Part of a small language model's weights.
Size: 10 layers, width 96, 3 heads of 32, MLP 384 GELU, 1.94M parameters.
Architecture: LayerNorm before each block, learned positions.
Each number is 500 + 25 x the weight over its row's rms, rounded and kept within 0 to 999. Layers, rows and columns count from 0. Numbers have three digits each. The size before them is the row's rms in percent of the matrix's.

# layer 2 attention value, 96x96, rms 0.224, rows 0-28, columns 0-95
079:499472481488507501486544517533530497520465522441508470470479548512499464466507538455498542502514534503530509486498499544550493484491504530441474505515542498465529469470514486482486498511511509510507493510493528517524467519485480467494523514515498495524515519468556553491496499543491507482
068:497508455515499493490527490500533510478509504497487498510520468509504511488498571523470504518475517512553519479503508507476543534510521487509461511486547470445454500535448485474482479540522485498531474502449505548483527550499461500511503483502473497480535498527489514532507512537489490472
082:495496518511480518453505473482478486511476480488500478454465501476479488576529516510466520481516471532490521529501532459496485531462560488514511492498498521527490554486475535553556532484516481500497499537517484483482534491497470517512463523461496485477500490508487466480510470498481495500
092:503492528510485531482496549521490523487476484500516487521532511479466528517482543497507529506508520431476474511565551496487465531486495535517494509496499521462473525518515550459504506471521457501516496477457525514493477520522489512464476529508474517493443499482499512487492501488549476522
073:513527492504500488488490507461504497493460528536496499480523510487506504423524514520490467541483516501536488459491490539488507475502516444500494533491497457533515516496468466490483507493475544505523513506481558493477522442475508487504515512506515481467552515499497534533553528497458504493
090:500563487516513495489498512501476488504496424496455502541516493465496473527497516506510507568537530532474501534544506523435495514511526489518514458504530505488514509518477523489523511516494496490542512536506535489487513511540462520498508494490489504476487520501491480475468557495459477506
082:495482513555510463513509522528471464521516504458462513515476519522468450492495528512519475509518477502431506507513448501488476510541491475506518429512478522504521485492518489474485500483492493496529494497504475490488481527511480517474482529507444506547434499503488523482494522511490499547
082:529491515511437468505526490500452553460474494542541489516547517471487518485475502479521459504528483478473472480488501522507533494506500537480510500491494496470524564524488522464540532505533513454531527485501496487480533519474482506496469503495488533454468480496490497483502524511526506524
084:529500509531480470448527494518510531481516516458486453526530480524483476482479473473483528485476442475499523514471513528475527470532479509505527529491528511533513476500485506494501504508479511487459527531494489496480523505477565499480469491535494477519469491524514460539444533503469477486
070:524481488522508471476516535497486519482454515484533468501484520538463433532505508489484474518516474509468537520527501502537515499507546538505529450534523512489496482490459524472481479471517511460503483517508476467487504522486505441500495520478509565507487493511518527481486482513483551499
083:530474532500537529523492509496491464494524510517482534473495480508487508488498525531492417482509480486501498503517515510500490467475456482508540492491488511466541467524522464512523520465497532509520533462496457542490479509446558519499513490499537478479470509454492493545486489500493529495
082:485515536483494525516520505512472470481449483468474491484514511554496548485535492469514525472476497567476496479507521469511525454541487526508489539554544501517509489504528497496555544512490535538522525505530516502505514501500503515502514476518473491517455487511500462523496508454506493500
081:524509510489500477544486481473488502525505497481492512485494467520490528505532420477446464455525474498531475487509467496512486435507477504524500516500505504527466532521511541499505490464466501469473502533509510495495543484471525504496522484518467515523484521470479496518490486425499500534
067:476556518491528451508488479521532467505535489533521472469493460501516500529504488534494455487472484554503492506464500461509561496476501468477482456484480473545515473492511462488518432535503522510543517488544480517494504498515504503528486489489514522471524485516493484486487475492504502489
069:491529514492471512548485482508507511485505479513554479515543509506504504500507536539502468502515536470516489495532527496460574456514490474536510493506508484477484476485463553480488496504484485509487464513543506476489491476518513480538521457489489490463531462492526545500531526457503467510
082:511513482523461493564533497524493459473514507519494527505528479546491479510491518476507502491495490483484517518510455513502548490538447477483495518512549540499536521535514481526481538504481531486526504485530440518467481532479503497484510486466467511523513550498513508512506525533480464469
077:474520437542520499486529506460520488497501475529504473470511543495555477477481486464527481499491502539473513516508531488489506534505494476499551528498489484519546504496480475536470488521520501519563519513528473478495501518537510496505499557467499513509496487459481524523452524481488531511
079:459529501493493505512523463517486521499473514455472481500507465507500505510501495475469510518500496490540476496496503526541525516527536514489540474524522491476528466525489508515501562522514477533519530469493456505455526553472491486477510449525479517530494528459515502513518495513550475555
085:510488513451505516547492462536494520494492454520491527525491546503527524505494514499495544472502499478522496463492515520506519538540511493534461511498490502498486454511509493492500477503513483531481478513482528510482452465547524478478521506555522471485487520532505524508500488566536455462
080:474520488540538503479501507493531478515502469518481488523466508501476526532535498506479528481488523513502518587539517507473486525544476495503490463480504509504499466483497513522487474481512497504503490465487501541437476467517497487508478509466489494462449442510495446545486494509480486491
078:484495485502493523498554558470477514459480528453466511499503481499496485511487478498484486496520515467512514484523508568521521463527525535451492504489575494505474572536485514509485536491510509476513506538510528476497501501515499505522475477485479506504518494470456518510536481483474511514
090:513526520513503454530511540507497503533506497470514479509487550471490411497489487522508508481510499541531487481478418497521522454532524495528479486493499493503516497478507506485535473509504506508478491480534519492507470484534453497480466500516474508492472491485536519544442482514493497499
080:539516453494477476495484518498470517491498508483489483501481480471487456470474518509514472553508555525471503451477524463453513486527469455478483504486468462503515492478488481515511500524523506482505505468512500501487519545506493573503473515522541530523472522484498463514466474495471503530
074:526486531565531507465499470482494476525555517483513518480512479527499494476502476465504475488446472476538497547530516452519498478515481499493492509511484527494502470487518468505511504497515509532555499509492480520504478527457517503487516485482475526546455514460536556478515483490506504532
095:521517460527414509506511505539503501503480490526461474513527511509520522476488553499510454534488476491478531500465505481457526515487510538493491521482489499497557514511468484473531535494467481506488531457496446514486533520432497523511480514496509509484508514509506463501490489529495501511
074:502470501481531503514489457501470485482479490552463514505476536461506571486514486481527501469534530496479462490513497493501490511496487462493475493511450468472488485456486471474482516460501462509551470476501492521477476483498496492509511466487507504503504535475509540471552488519531522453
079:489524506491470483493467534493494479539504506477525459536489524500509490546529483531528524516545507497496524480515486475516529524529504557476479484537517521497460469481465490469523499555491460493454470489479521510531496519517473482499493496521508554525521485550555525492507496516492514531
073:514479509527499536517529489506497548466506497528518509476546495515465476493525491493504486541491509476488543427500545539547496507520512451488501528503478492521514515516464499428501461484510514487521473472479534467504538495483477497511517569524492468496474498496505500500497531493508500519
081:503477538471461482489482514543491490525507514492540478485508534504475439495489514522503573518528507514517513456489494533515506500486531499463504461532479526487474527488521476449526505484499490512482459487475521465545508525470444478503504531499499484491535504518544519455512492519500488490